Each number is 200 + 20 x the weight over its row's rms, rounded and kept within 0 to 999. Layers, rows and columns count from 0. The size before them is the row's rms in percent of the matrix's.

# layer 2 MLP up, 1024x256, rms 0.0641, rows 581-608, columns 0-127
097,230,185,179,215,210,216,220,193,236,178,171,186,215,221,216,192,201,209,205,224,211,164,208,195,215,189,182,172,185,163,219,199,202,196,197,228,206,180,182,194,193,209,191,201,198,196,225,214,220,204,218,221,230,195,208,202,229,233,187,247,185,175,173,168,193,236,208,183,205,207,197,170,219,194,213,212,208,230,207,195,206,189,203,190,194,184,201,209,196,179,203,227,195,218,225,211,210,184,210,235,189,226,154,225,229,195,173,215,209,176,189,230,200,175,207,202,194,194,210,189,199,179,212,204,180,178,211,222
110,206,182,214,224,196,201,184,214,183,218,211,165,202,198,186,206,222,191,213,180,204,154,188,184,193,199,200,187,176,143,192,186,151,173,208,179,167,234,196,207,202,209,201,182,215,207,227,174,213,216,215,198,218,166,169,184,193,200,210,192,157,214,214,191,178,223,202,187,164,205,215,170,207,207,207,206,209,208,208,224,178,205,204,189,198,201,200,202,166,173,211,209,216,172,218,215,185,226,205,219,200,222,151,177,175,155,200,213,189,166,218,195,206,198,176,212,254,186,209,206,205,210,243,163,189,237,195,211
097,167,186,190,179,203,184,175,200,198,193,181,171,223,228,169,205,165,244,177,189,197,187,198,170,177,206,208,222,209,185,217,180,210,210,191,193,216,216,245,215,225,242,227,224,209,178,225,198,211,207,174,201,196,196,216,181,155,180,186,205,188,228,192,187,174,242,197,203,199,190,187,241,203,213,206,208,178,181,221,211,164,218,221,219,211,177,183,205,219,221,217,185,241,221,189,212,178,197,180,222,178,210,218,206,188,208,200,234,193,227,233,173,169,195,215,197,179,212,191,238,224,233,190,215,191,207,217,230
098,198,164,232,197,201,189,211,222,209,183,219,180,192,183,166,211,208,200,232,173,188,202,229,180,226,137,170,197,186,186,199,202,200,201,211,223,200,212,237,213,200,179,218,240,217,227,213,193,219,188,193,178,212,173,193,185,200,210,196,229,193,199,251,219,196,175,177,225,208,231,163,187,200,176,209,198,214,184,230,231,194,175,184,196,164,203,169,173,194,190,186,189,213,206,184,230,178,211,188,207,193,198,188,207,176,219,191,193,206,203,217,248,174,198,185,191,172,167,186,212,222,226,193,212,149,198,193,176
100,231,157,223,232,206,181,211,198,202,171,206,189,187,207,169,223,226,201,174,188,191,194,154,190,201,240,193,245,212,192,228,213,223,186,184,208,223,191,224,198,217,231,202,190,203,222,231,215,184,190,222,209,214,175,200,191,201,213,209,229,186,207,215,219,179,203,162,173,185,207,181,178,171,188,195,162,189,209,172,195,232,242,171,196,184,212,213,179,182,183,184,212,181,216,203,214,235,205,199,221,200,217,183,220,175,183,239,177,180,218,232,219,183,182,203,216,210,226,142,210,210,185,201,216,187,244,196,244
095,218,180,158,219,192,190,191,174,161,183,218,172,216,204,196,222,168,197,171,184,231,219,184,196,187,214,205,239,215,228,203,223,181,190,222,206,230,195,185,181,207,211,193,172,248,191,192,205,206,210,233,234,227,193,222,181,187,177,195,203,192,197,191,197,204,233,213,219,182,191,204,165,217,195,181,219,174,181,238,180,217,209,172,210,163,187,211,210,195,195,235,216,218,232,220,224,217,211,168,205,222,170,199,202,180,189,209,190,199,199,221,219,207,180,197,213,226,203,223,200,209,217,200,183,189,236,194,199
102,229,206,218,194,188,235,186,192,183,241,179,182,232,195,190,207,189,232,231,195,185,203,174,197,173,180,197,201,157,189,202,226,174,206,199,175,193,226,205,161,257,196,175,199,182,209,199,192,224,204,166,164,186,203,214,194,186,235,210,196,197,190,226,184,167,195,188,240,180,229,180,178,189,174,211,219,206,208,231,197,197,214,240,201,186,187,188,199,173,189,207,194,225,187,216,214,167,208,169,224,211,195,195,178,182,185,177,188,180,183,214,197,207,190,198,198,213,208,231,173,182,209,191,194,205,213,154,199
098,229,191,215,196,155,218,185,188,207,201,206,190,224,181,210,192,202,178,203,202,230,216,214,185,225,183,190,199,196,202,176,171,197,184,215,222,228,167,188,208,224,227,208,197,196,202,205,183,202,206,200,168,215,211,222,200,222,172,191,230,183,241,191,207,213,174,187,210,206,201,177,238,169,184,214,192,196,192,221,243,165,206,227,203,203,178,213,155,233,228,197,199,246,195,197,198,236,201,191,230,175,211,217,227,201,215,173,260,221,170,211,210,157,189,175,234,184,225,217,206,213,188,213,200,231,206,209,217
096,218,198,213,190,202,217,198,212,193,183,213,226,258,215,216,232,199,199,217,200,226,197,238,180,203,213,179,209,178,169,201,170,199,166,195,205,192,186,201,192,199,198,202,213,219,186,177,236,165,191,190,192,192,199,209,190,203,208,219,216,167,219,212,172,182,199,220,216,187,241,183,228,236,215,216,202,180,199,169,217,156,163,231,208,234,190,175,203,208,200,230,220,214,196,198,235,228,162,180,194,196,227,189,235,193,206,200,179,186,211,219,216,208,199,214,220,211,210,216,216,202,223,258,202,162,223,211,178
094,206,212,181,228,158,216,223,186,216,163,206,213,191,199,169,204,180,144,205,180,219,194,211,214,244,200,197,182,181,214,186,198,195,202,243,178,153,201,230,240,216,222,176,188,185,198,190,178,189,185,194,168,178,181,209,200,175,185,156,234,205,216,203,186,157,191,216,204,184,209,177,235,207,225,241,201,175,200,208,207,200,203,224,219,180,180,198,215,178,220,218,200,227,222,192,228,245,177,218,228,166,223,225,228,219,194,214,234,210,196,227,197,199,191,195,233,176,258,202,229,213,209,218,204,182,215,206,214
101,199,200,211,190,170,202,155,203,204,233,208,205,217,166,161,211,197,199,198,176,205,192,203,200,196,211,203,160,216,168,173,219,186,187,232,199,202,175,197,195,195,201,217,186,204,195,194,203,189,206,180,198,217,187,191,200,179,207,170,196,167,221,215,180,188,190,197,204,206,217,197,179,199,213,225,212,209,196,179,255,164,234,229,205,220,170,206,174,210,184,234,168,221,197,223,203,195,202,203,221,176,196,187,223,194,200,208,174,233,196,210,192,145,179,219,199,202,178,196,225,198,181,238,168,223,222,180,225
100,208,227,183,205,156,197,196,208,208,210,223,200,217,179,198,209,199,175,187,170,225,199,176,196,195,179,211,196,226,205,172,195,191,200,206,186,177,175,178,197,190,220,168,209,183,193,189,273,190,205,188,172,235,232,219,245,204,180,214,202,171,168,221,186,186,208,195,195,197,208,221,249,186,206,231,210,180,199,198,235,192,168,205,192,167,158,223,196,182,187,180,186,199,242,204,173,207,171,177,204,192,232,226,219,200,180,199,190,213,187,189,173,204,165,203,188,207,225,181,217,205,173,218,175,213,178,162,250
098,212,197,182,208,223,192,202,203,182,206,186,239,188,180,212,202,194,213,201,224,160,197,202,187,207,203,205,206,171,147,186,199,166,198,248,209,212,225,217,221,175,223,214,185,213,184,193,219,240,188,161,202,218,218,197,195,204,194,196,187,173,212,192,146,168,208,191,236,200,209,210,227,211,168,198,209,161,220,184,183,163,187,213,232,178,145,146,190,201,195,206,183,193,224,235,178,190,218,189,200,185,208,210,193,188,168,187,212,206,179,241,221,187,200,213,199,217,207,200,231,197,221,195,192,208,242,190,190
099,195,212,221,261,190,237,197,169,199,198,193,174,189,202,215,190,164,205,228,207,238,194,207,184,172,152,171,202,191,208,196,184,226,181,248,226,193,172,218,190,165,212,199,181,203,185,220,193,188,167,183,168,198,191,217,216,220,199,171,203,205,167,191,162,191,203,214,205,182,213,188,205,194,181,232,212,211,220,188,217,187,189,221,203,212,197,200,190,164,217,217,178,237,179,222,195,253,195,186,193,188,217,199,219,239,226,182,228,198,182,227,180,185,241,224,183,196,255,209,201,200,203,216,209,237,211,199,192
099,228,187,198,205,151,198,206,155,192,186,195,170,193,218,184,177,240,201,216,166,220,222,176,192,221,162,216,197,197,221,194,178,189,196,219,157,193,179,227,232,196,202,168,183,185,188,205,253,181,206,206,187,190,182,185,207,177,185,230,216,216,217,232,216,208,198,218,190,168,221,169,218,209,186,209,184,194,216,221,188,226,205,188,195,189,168,204,193,184,209,208,218,201,215,212,222,225,175,169,210,171,201,201,212,209,187,205,223,219,166,195,243,186,234,206,189,200,245,196,177,229,218,208,208,192,171,167,215
098,231,214,182,201,198,200,199,208,170,201,218,191,212,197,168,220,163,199,188,208,184,208,193,200,184,184,196,177,201,206,177,198,198,195,181,191,193,191,174,182,203,195,190,184,227,197,204,187,208,195,185,168,208,210,219,199,185,198,214,224,206,190,269,231,211,203,218,214,169,179,185,174,234,198,207,223,209,181,200,179,205,186,179,198,186,182,174,184,190,202,181,172,228,200,236,177,210,196,244,199,175,234,192,196,190,226,205,212,233,203,227,207,222,201,184,195,195,181,185,216,206,237,194,220,161,183,209,192
104,213,192,218,206,210,190,208,222,204,150,195,186,226,213,152,221,212,220,189,184,176,229,192,215,183,202,184,204,175,204,215,176,185,148,214,202,166,243,236,169,208,195,212,232,243,184,201,198,188,242,169,157,176,165,186,220,190,196,189,220,175,186,208,203,172,219,202,194,217,188,222,176,191,197,222,213,176,191,194,213,190,194,215,221,169,180,202,196,213,223,211,185,206,236,183,233,240,213,222,204,185,178,196,201,182,219,196,211,184,194,225,225,207,209,168,206,170,214,202,233,225,201,183,195,175,202,219,213
111,199,174,219,220,203,195,200,168,143,212,161,236,211,165,186,221,199,206,190,223,187,230,185,223,177,190,194,194,188,184,178,178,196,184,196,177,214,206,206,202,218,166,174,186,253,233,199,251,174,175,212,215,195,219,188,220,193,200,238,206,197,174,209,188,218,196,192,185,180,199,198,228,199,182,181,155,218,203,239,212,174,207,193,204,221,199,213,160,178,189,184,221,217,204,242,193,208,203,176,194,192,190,211,180,217,199,184,203,164,210,208,202,231,195,212,207,213,193,201,234,202,217,183,202,234,197,170,196
103,198,214,207,192,205,203,203,227,198,191,181,193,230,197,205,256,216,235,190,188,220,198,195,197,195,211,198,182,212,206,220,212,166,239,212,210,197,202,238,199,215,207,210,240,163,222,207,236,179,239,189,203,188,170,201,182,197,217,195,273,192,199,176,191,201,217,190,227,213,185,214,192,219,194,218,215,191,201,239,185,174,180,159,204,161,178,206,173,226,170,241,190,233,204,201,214,191,206,204,226,157,221,187,231,194,197,226,194,175,215,226,190,200,211,195,241,231,169,175,189,202,187,207,217,164,220,191,200
093,194,182,186,215,173,184,219,219,199,166,201,202,201,193,181,218,209,187,172,184,200,209,186,199,202,207,176,199,188,218,217,207,168,232,225,170,188,191,214,193,181,201,178,213,176,185,218,241,206,226,208,189,177,192,260,209,210,176,197,250,172,177,214,169,214,183,161,208,215,187,180,194,201,189,217,209,201,207,203,201,188,184,197,198,154,152,220,182,182,216,187,216,190,217,181,210,249,203,218,214,203,220,204,222,173,179,207,191,215,202,218,252,217,227,220,190,199,194,175,208,234,181,225,202,169,199,146,210
103,209,196,198,235,175,227,211,169,182,197,205,193,184,198,196,189,191,187,191,199,202,202,185,210,154,162,215,221,225,196,195,199,208,197,202,210,212,202,218,206,186,218,183,208,195,198,207,216,196,207,206,204,199,200,152,179,165,193,169,220,202,220,186,202,226,218,173,209,194,214,220,220,185,173,195,171,243,185,217,184,190,204,165,188,236,197,198,184,223,233,197,206,213,190,225,171,221,216,165,202,202,184,186,200,213,194,181,206,216,189,197,247,183,210,189,195,201,207,214,201,210,223,215,221,196,202,215,204
097,208,199,207,216,237,199,200,266,216,207,200,226,186,224,205,194,210,203,161,169,199,197,214,196,175,236,180,179,172,160,246,182,220,193,191,214,206,227,209,204,190,197,155,197,193,211,203,230,201,240,170,196,222,187,211,159,239,219,199,200,201,177,173,206,166,201,225,208,231,234,234,195,211,207,175,191,224,170,199,166,180,192,218,210,161,179,217,182,198,194,203,225,185,215,195,209,217,208,177,198,241,216,195,235,204,178,215,181,188,185,219,159,200,161,229,194,183,195,170,222,201,205,232,206,185,220,184,187
105,207,219,221,238,178,211,198,178,217,202,201,195,216,190,182,210,202,240,192,174,188,237,236,226,211,154,187,202,184,189,170,161,202,188,214,190,203,197,192,231,181,200,173,216,197,235,188,184,177,210,169,186,200,199,236,219,205,207,181,176,148,222,206,175,229,191,183,200,225,201,181,235,198,178,202,207,176,196,192,236,184,237,172,210,215,169,197,180,196,173,200,175,269,187,201,206,200,178,154,199,189,210,176,212,184,189,162,186,229,197,220,222,191,195,204,210,195,205,163,204,174,227,202,199,184,196,219,230
098,207,194,230,217,184,194,177,188,202,221,205,196,208,175,239,187,228,213,191,221,195,176,204,159,225,161,221,211,223,158,225,206,220,195,191,163,198,222,219,229,206,221,209,212,181,200,211,204,205,191,188,201,191,170,181,189,197,171,181,214,198,177,216,157,159,268,219,217,222,199,190,205,179,197,217,167,218,214,225,238,196,214,221,196,233,173,215,206,202,213,196,207,205,191,199,229,222,184,163,208,172,176,178,218,174,210,198,151,185,198,221,191,174,184,189,205,223,224,206,210,218,184,210,216,214,216,219,189
101,200,212,242,210,232,221,185,193,204,210,197,175,210,187,151,231,195,201,199,206,187,187,214,181,213,216,201,169,223,192,186,176,159,215,183,178,212,201,201,207,231,158,212,220,217,203,181,184,206,194,158,205,215,181,208,199,212,183,203,214,187,226,201,178,182,181,186,231,149,205,204,183,160,200,177,211,192,211,191,204,191,212,236,198,204,195,184,168,200,216,230,217,208,214,193,177,172,214,200,205,193,178,199,220,201,168,218,217,191,216,225,218,200,174,210,240,214,184,166,223,181,227,201,162,184,228,201,221
108,193,171,198,181,187,194,155,221,179,190,197,190,201,186,194,217,189,195,199,163,186,196,159,220,212,205,189,186,179,220,216,173,190,217,193,196,194,213,182,201,238,204,231,210,222,240,206,191,214,198,181,186,179,173,228,197,184,200,201,188,155,219,192,189,203,182,170,224,216,222,205,162,198,207,190,182,224,224,206,240,179,210,207,204,199,184,174,206,236,204,195,222,202,202,179,193,172,180,202,213,176,186,202,176,199,221,193,204,184,233,241,228,197,176,209,214,199,193,188,189,224,240,198,211,171,204,214,192
102,200,210,215,217,231,176,198,220,213,201,198,210,195,210,204,199,198,180,211,210,199,208,215,168,193,191,196,182,201,184,188,198,197,157,241,192,159,174,180,176,192,197,232,187,219,225,201,189,204,203,191,168,205,179,192,164,189,247,161,240,185,173,200,221,195,202,193,214,192,195,224,212,185,199,194,177,203,198,210,191,211,201,192,198,221,204,185,168,223,192,205,209,213,192,226,212,183,192,202,225,209,218,196,242,184,162,209,194,165,206,211,197,171,160,187,241,210,180,181,235,202,232,215,154,178,161,151,211
097,209,169,214,192,211,188,203,192,192,162,175,211,166,200,192,184,182,199,192,188,201,199,181,173,178,164,208,189,175,236,209,173,210,157,204,192,205,192,239,180,186,187,173,187,218,182,208,228,193,203,215,180,199,183,202,219,190,179,206,236,191,228,209,178,213,172,187,200,190,220,170,204,194,200,223,224,174,178,190,183,170,194,193,210,192,192,183,161,188,182,232,203,170,192,211,211,249,180,198,237,183,228,202,202,203,213,251,199,202,168,205,200,178,230,212,197,204,229,165,222,194,198,190,171,213,203,209,202
# layer 2 MLP down (transposed), 1024x256, rms 0.0612, rows 581-607, columns 0-127
097,194,210,244,211,183,175,212,198,170,186,210,193,209,194,188,229,223,187,193,202,169,233,180,212,204,222,201,237,203,227,212,187,167,185,212,190,222,216,235,236,216,210,179,196,191,199,198,207,209,201,174,189,207,207,184,168,193,180,203,203,199,207,216,225,199,212,207,203,181,172,204,186,203,191,195,210,200,184,183,194,195,221,182,204,162,214,215,172,227,183,214,237,190,198,201,172,164,199,203,187,208,198,217,178,194,211,195,171,210,216,209,169,202,189,180,229,180,212,165,194,228,203,175,187,202,227,204,173
127,214,224,189,212,186,198,180,197,173,204,176,147,203,195,193,203,202,182,201,232,237,199,218,217,156,208,184,207,218,158,198,203,198,196,187,180,223,208,216,198,196,191,195,181,215,199,203,212,188,247,222,229,189,178,207,191,182,194,204,165,174,202,208,179,203,210,248,188,162,185,195,215,186,171,181,248,209,228,239,203,193,239,214,172,192,222,214,190,228,197,196,183,202,227,211,203,181,197,205,204,197,181,203,213,197,250,206,193,198,218,179,215,193,190,224,215,229,196,176,191,216,211,213,226,245,215,213,203
091,195,221,227,176,222,194,246,171,177,188,206,199,204,174,200,186,226,214,209,194,206,179,209,210,166,202,199,194,159,234,193,207,205,207,219,202,235,212,228,191,183,164,186,168,180,200,165,209,178,185,198,167,164,204,189,185,183,214,237,196,200,194,197,196,195,190,164,205,204,167,186,188,223,196,222,188,214,208,210,184,203,186,215,188,203,220,209,227,169,176,194,217,177,201,224,201,228,213,211,188,209,196,207,209,242,189,180,225,233,178,173,235,177,203,183,161,211,228,212,191,205,202,158,189,178,200,158,207
096,196,177,173,213,191,211,221,199,218,212,178,178,154,223,215,213,213,213,167,215,226,216,200,228,175,206,214,203,218,187,202,197,191,207,193,156,229,181,195,208,207,185,217,168,183,207,176,221,192,225,212,233,163,242,214,215,189,176,203,189,175,194,185,218,209,216,230,207,215,230,211,185,185,181,201,204,181,251,201,214,187,194,225,215,209,196,243,218,195,196,225,240,229,208,219,169,190,206,202,224,186,188,201,187,222,168,227,190,174,189,167,193,223,197,219,223,212,269,224,209,163,180,218,183,217,202,207,242
096,158,243,211,186,222,182,188,224,182,219,189,196,238,192,215,160,176,203,235,196,198,195,252,227,221,182,198,194,177,203,183,199,193,223,204,195,186,220,199,188,205,197,216,208,165,158,192,179,215,214,175,193,210,209,216,228,191,173,173,209,213,210,209,177,188,198,202,234,201,189,203,218,221,214,198,193,195,197,224,179,181,188,198,170,182,198,217,222,219,203,169,206,209,186,189,201,198,170,178,181,180,182,215,166,220,186,199,210,224,154,218,220,200,183,214,242,210,189,251,192,203,198,206,192,180,177,170,172
090,204,190,223,203,196,197,184,224,224,254,213,196,196,211,190,210,234,179,205,230,184,189,220,199,225,213,178,200,171,176,216,167,180,189,206,177,192,188,180,198,147,192,228,241,177,214,203,196,193,204,193,197,195,173,191,197,206,207,184,164,245,207,185,215,234,208,202,188,196,215,152,212,184,173,228,193,191,207,209,206,181,214,221,165,225,208,210,168,230,236,218,205,194,203,165,177,159,187,212,199,205,172,188,220,249,195,209,228,199,196,217,198,202,179,190,187,202,159,180,197,192,212,205,236,221,178,205,193
102,201,197,188,168,203,221,212,212,191,182,214,204,206,174,184,206,192,193,203,189,214,236,252,247,189,169,173,202,167,222,241,191,217,198,172,191,202,165,206,193,190,177,225,210,191,201,214,192,172,217,245,186,186,182,248,221,170,217,209,197,189,233,194,194,170,220,148,181,206,192,217,191,205,188,196,221,184,220,202,196,227,196,204,224,218,220,184,195,202,250,192,190,183,207,190,184,206,185,227,191,192,189,182,205,157,186,191,176,227,199,205,210,207,188,220,192,203,200,237,191,178,201,214,176,201,182,239,228
095,209,194,205,226,185,187,222,205,196,216,195,205,184,188,203,201,227,194,187,235,218,201,187,215,211,213,186,219,196,199,268,214,184,204,178,202,231,212,186,235,167,206,188,180,192,229,189,190,178,199,171,209,201,177,168,217,178,220,173,201,176,207,204,183,198,194,208,168,210,194,212,192,179,214,233,245,192,179,203,192,209,181,238,156,187,219,203,222,234,205,170,219,207,201,218,164,170,205,192,210,228,172,227,196,197,159,186,170,179,213,240,186,190,192,151,227,195,202,245,219,212,176,180,165,182,198,205,196
098,232,222,207,222,215,184,205,189,170,215,197,221,161,184,190,189,182,207,178,215,177,219,195,205,213,182,199,181,200,204,211,223,212,211,220,178,202,223,170,202,213,219,196,174,212,197,226,193,199,201,210,215,244,183,177,184,166,219,194,206,264,187,194,202,186,215,203,217,215,215,212,211,175,228,193,214,222,179,238,194,232,223,183,179,176,195,226,195,203,201,207,192,206,204,219,213,165,231,178,183,218,197,204,189,180,189,196,196,190,171,180,164,177,195,178,199,187,214,186,174,187,198,191,154,229,229,214,193
097,214,207,237,215,221,180,188,170,190,199,218,198,176,199,225,203,193,228,180,182,170,189,200,210,185,207,188,208,214,207,197,195,199,230,197,234,186,186,163,196,193,188,207,204,205,205,155,199,239,165,200,208,218,190,203,229,206,191,191,182,199,189,197,204,206,216,198,219,231,200,235,219,203,189,243,213,210,176,180,198,187,259,205,196,198,226,179,175,228,219,201,201,222,171,198,183,183,247,208,192,226,215,185,202,183,164,188,179,163,181,197,200,196,211,155,221,208,181,196,211,179,203,155,172,229,191,161,199
103,210,184,194,158,167,201,229,184,209,192,200,157,155,196,224,209,198,219,192,245,201,180,187,204,201,192,237,176,199,187,204,219,197,185,182,204,214,188,178,215,199,226,232,222,199,256,217,219,213,174,231,194,191,208,185,242,230,191,212,215,137,203,211,191,225,204,199,190,242,190,218,209,225,152,191,193,202,206,177,219,221,191,163,193,192,150,211,220,194,169,174,184,200,223,187,204,190,212,171,187,209,152,185,202,196,192,223,184,200,227,222,169,217,186,231,233,202,223,184,187,201,199,222,179,207,197,185,233
099,210,185,212,185,225,227,200,192,196,203,198,182,196,212,229,209,219,209,196,196,219,170,208,208,185,214,203,225,162,172,207,205,198,159,191,249,195,218,186,196,213,212,206,216,218,207,213,178,180,168,256,215,220,179,159,181,216,224,178,195,181,219,202,195,231,192,223,189,207,174,190,197,182,190,209,218,205,212,210,201,202,200,209,199,206,212,189,220,215,187,182,202,229,187,211,169,220,197,201,207,187,207,183,159,191,213,224,220,182,237,215,216,205,214,153,212,220,221,197,222,195,200,234,232,198,200,224,184
098,218,208,253,167,197,202,185,194,242,202,212,176,211,185,187,188,212,177,198,179,234,229,201,219,192,193,191,201,214,216,199,201,243,191,153,205,207,172,171,181,222,211,214,205,178,197,229,197,199,203,247,239,196,204,256,224,179,206,209,199,229,161,241,213,198,206,213,178,189,200,203,199,209,241,183,216,217,208,189,224,222,180,217,184,201,198,239,198,201,206,189,197,219,215,190,199,247,202,184,180,205,179,196,213,224,246,225,202,215,192,182,180,225,220,176,175,194,181,191,173,177,170,204,200,188,180,229,206
099,199,200,188,177,218,227,214,199,216,224,184,192,178,208,197,196,226,226,196,155,198,217,208,198,205,238,183,199,209,214,178,197,187,198,198,182,188,210,170,192,223,205,214,215,197,191,174,192,223,219,213,216,199,193,190,166,196,217,206,202,173,181,216,168,210,193,216,197,222,207,224,235,206,228,229,196,158,233,186,197,216,210,198,207,181,217,172,167,230,187,167,217,228,203,192,191,236,220,204,199,205,206,198,209,201,162,192,197,196,197,221,233,207,192,214,204,174,203,147,181,202,181,166,171,168,202,186,211
100,165,184,173,230,186,182,174,244,246,204,206,217,225,189,192,212,212,200,210,211,189,209,177,188,205,198,204,202,190,205,215,225,194,213,202,249,194,210,190,164,205,219,230,186,186,207,183,203,210,196,185,158,202,220,203,210,237,206,188,194,179,193,234,189,217,191,172,201,235,175,229,194,212,202,206,167,230,220,208,199,185,162,201,219,194,152,219,203,184,220,191,202,231,190,202,167,197,189,213,183,184,216,184,170,203,233,209,181,193,207,178,185,216,198,185,155,195,192,235,184,193,169,228,197,190,219,208,196
096,190,205,216,230,191,243,218,224,205,214,191,189,201,210,237,180,243,189,196,155,193,171,184,186,211,223,199,176,172,215,231,196,207,223,214,186,196,190,210,246,206,206,201,197,173,176,195,202,227,208,187,191,154,179,207,191,233,195,187,174,182,198,163,177,187,195,194,224,231,192,185,224,160,200,204,165,159,227,199,224,189,192,217,196,207,195,230,189,238,179,209,198,206,202,181,225,161,214,170,185,210,210,205,197,201,180,228,209,189,220,217,187,167,219,181,220,206,194,192,200,216,185,176,190,202,188,198,184
109,189,191,231,213,213,195,181,186,197,205,212,171,183,204,237,191,212,195,212,192,210,173,204,235,181,215,189,185,218,201,236,187,186,203,183,182,214,193,170,231,182,196,223,180,159,193,178,191,193,187,197,204,159,175,191,212,162,210,213,205,190,220,165,228,189,190,207,158,217,170,195,248,191,174,215,220,202,214,191,189,187,203,196,181,185,206,186,192,211,171,240,210,210,199,174,228,186,168,174,222,236,209,186,214,205,171,214,176,205,200,202,178,203,196,225,211,240,170,221,161,225,168,205,174,216,202,202,205
113,221,206,189,187,204,200,216,203,191,222,215,172,184,215,209,206,199,212,202,201,239,201,234,222,189,190,179,204,189,202,224,231,199,170,188,227,198,223,225,203,219,191,175,233,212,186,173,167,208,227,231,184,175,185,198,188,199,196,225,204,187,189,193,218,193,192,213,156,193,212,215,183,179,201,208,221,189,181,170,219,178,221,223,182,205,212,204,181,239,222,220,213,208,170,209,192,196,206,194,206,190,195,204,197,179,210,210,202,216,228,192,231,172,208,156,185,241,206,203,192,218,231,196,181,187,188,198,181
109,196,221,214,199,203,216,200,213,210,202,173,180,198,174,254,209,165,174,188,216,155,226,166,176,164,195,183,191,186,191,183,197,238,167,196,182,201,210,154,185,181,231,190,224,231,245,189,180,207,193,199,203,221,187,168,169,177,200,213,201,228,183,216,199,207,204,170,208,201,192,223,220,213,198,241,224,187,235,188,234,219,215,194,225,218,224,184,246,150,183,154,200,226,197,242,168,228,201,216,191,200,216,181,179,199,166,174,180,227,225,199,216,199,176,239,183,170,212,176,197,197,202,232,193,196,216,189,225
106,185,210,155,200,215,182,202,203,216,191,173,191,194,227,204,179,195,205,194,201,220,194,208,225,189,189,194,178,171,219,200,223,176,202,164,225,223,209,201,201,185,216,211,229,201,225,225,202,223,222,193,160,161,203,167,188,190,235,198,207,187,171,191,192,205,211,216,200,170,207,212,229,196,187,207,222,251,170,177,176,184,176,218,188,221,166,220,188,207,188,218,185,226,185,230,197,181,185,158,245,170,210,175,196,187,228,165,161,168,179,237,179,209,186,218,217,200,205,180,181,208,192,238,207,212,184,226,192
100,161,218,224,199,223,203,176,182,186,201,219,171,184,206,203,196,197,202,226,199,198,218,206,203,219,210,196,189,261,193,216,205,162,183,186,186,221,192,194,194,204,184,192,187,220,225,209,200,199,211,195,214,189,208,221,242,196,222,197,189,188,205,210,186,180,165,228,208,218,230,256,206,200,199,225,213,158,210,208,195,180,190,185,175,207,202,197,204,196,200,227,180,185,204,212,200,185,178,196,207,197,190,181,193,204,199,189,177,187,202,155,182,229,160,215,168,212,221,195,235,174,214,176,212,198,211,201,198
089,187,204,236,170,168,188,204,135,191,190,192,194,214,181,193,209,182,203,220,228,198,205,205,199,213,145,215,210,194,225,163,219,194,176,201,182,208,182,185,195,186,210,234,200,211,191,236,209,195,178,223,197,207,198,182,250,203,170,185,220,195,236,229,194,220,238,180,162,209,172,162,205,179,174,219,185,194,194,197,213,232,185,211,197,212,227,184,202,182,203,186,177,218,202,190,195,208,204,206,173,181,210,212,162,201,199,210,230,219,193,192,221,184,222,172,197,208,208,207,195,228,175,198,195,196,162,222,221
107,199,210,225,208,187,174,206,180,183,220,195,197,180,187,183,191,240,223,229,241,178,209,167,181,160,226,200,187,235,198,229,211,187,176,206,177,185,192,162,203,203,222,187,198,188,215,253,222,233,195,220,230,203,207,167,204,173,152,194,190,209,203,208,184,194,177,214,242,186,234,188,170,202,217,187,209,196,173,185,212,213,243,187,177,193,199,209,184,199,203,228,187,199,221,236,184,192,198,152,189,225,202,201,162,203,197,204,201,166,203,223,207,215,182,203,253,191,233,181,197,182,223,179,161,221,182,186,195
100,219,222,191,165,215,213,203,204,198,188,199,191,198,191,175,228,210,187,209,201,206,212,198,222,208,212,184,174,186,196,223,215,213,173,199,195,227,189,201,175,209,225,193,188,230,222,258,196,238,188,193,205,209,202,173,183,219,224,223,175,200,223,207,206,213,172,209,197,182,210,212,184,182,197,198,224,213,201,199,165,233,194,164,186,231,198,198,192,197,190,219,209,206,259,196,167,237,174,178,224,209,172,175,181,207,219,230,209,206,173,185,174,216,258,234,170,196,174,167,185,199,220,179,189,205,230,187,216
098,190,201,200,200,239,177,190,200,209,205,198,199,213,231,229,207,178,200,190,188,198,227,205,197,211,176,172,189,151,164,193,211,206,200,218,180,217,204,179,242,178,209,192,156,196,198,203,241,182,224,239,176,201,227,199,220,230,190,214,198,217,172,198,213,201,211,199,198,245,225,185,225,232,234,205,220,150,224,193,178,178,183,204,236,205,195,183,222,194,187,154,197,180,182,189,213,253,158,190,178,184,223,225,209,188,199,212,192,195,188,200,169,221,211,179,190,173,195,217,229,167,153,240,212,206,168,173,201
112,192,152,190,180,195,219,233,195,183,232,197,209,173,180,227,225,215,247,207,223,191,195,202,159,194,190,207,204,179,165,188,238,201,186,180,216,193,174,225,158,181,180,208,200,198,225,220,222,198,168,194,210,207,207,182,222,227,190,216,180,194,195,209,167,199,193,224,215,198,217,207,184,216,210,189,216,184,190,215,141,217,176,193,207,175,183,224,236,176,196,158,202,195,175,228,181,224,207,190,201,182,178,206,191,218,200,189,200,174,181,224,171,216,205,200,223,184,214,222,187,174,192,197,197,253,226,159,243
096,209,151,220,213,205,210,194,180,151,196,208,179,193,191,194,217,210,196,216,194,195,213,206,206,207,206,202,198,200,214,208,195,231,268,155,212,219,228,204,221,206,203,187,246,154,201,251,235,223,171,220,179,197,188,227,214,180,169,233,196,193,190,198,155,210,210,193,187,221,186,211,213,222,226,209,236,186,214,160,199,195,214,211,228,197,192,225,244,168,185,212,182,222,214,212,210,209,221,200,164,203,243,223,188,190,240,181,198,196,218,215,174,217,205,200,204,197,220,225,179,217,189,207,183,211,214,222,176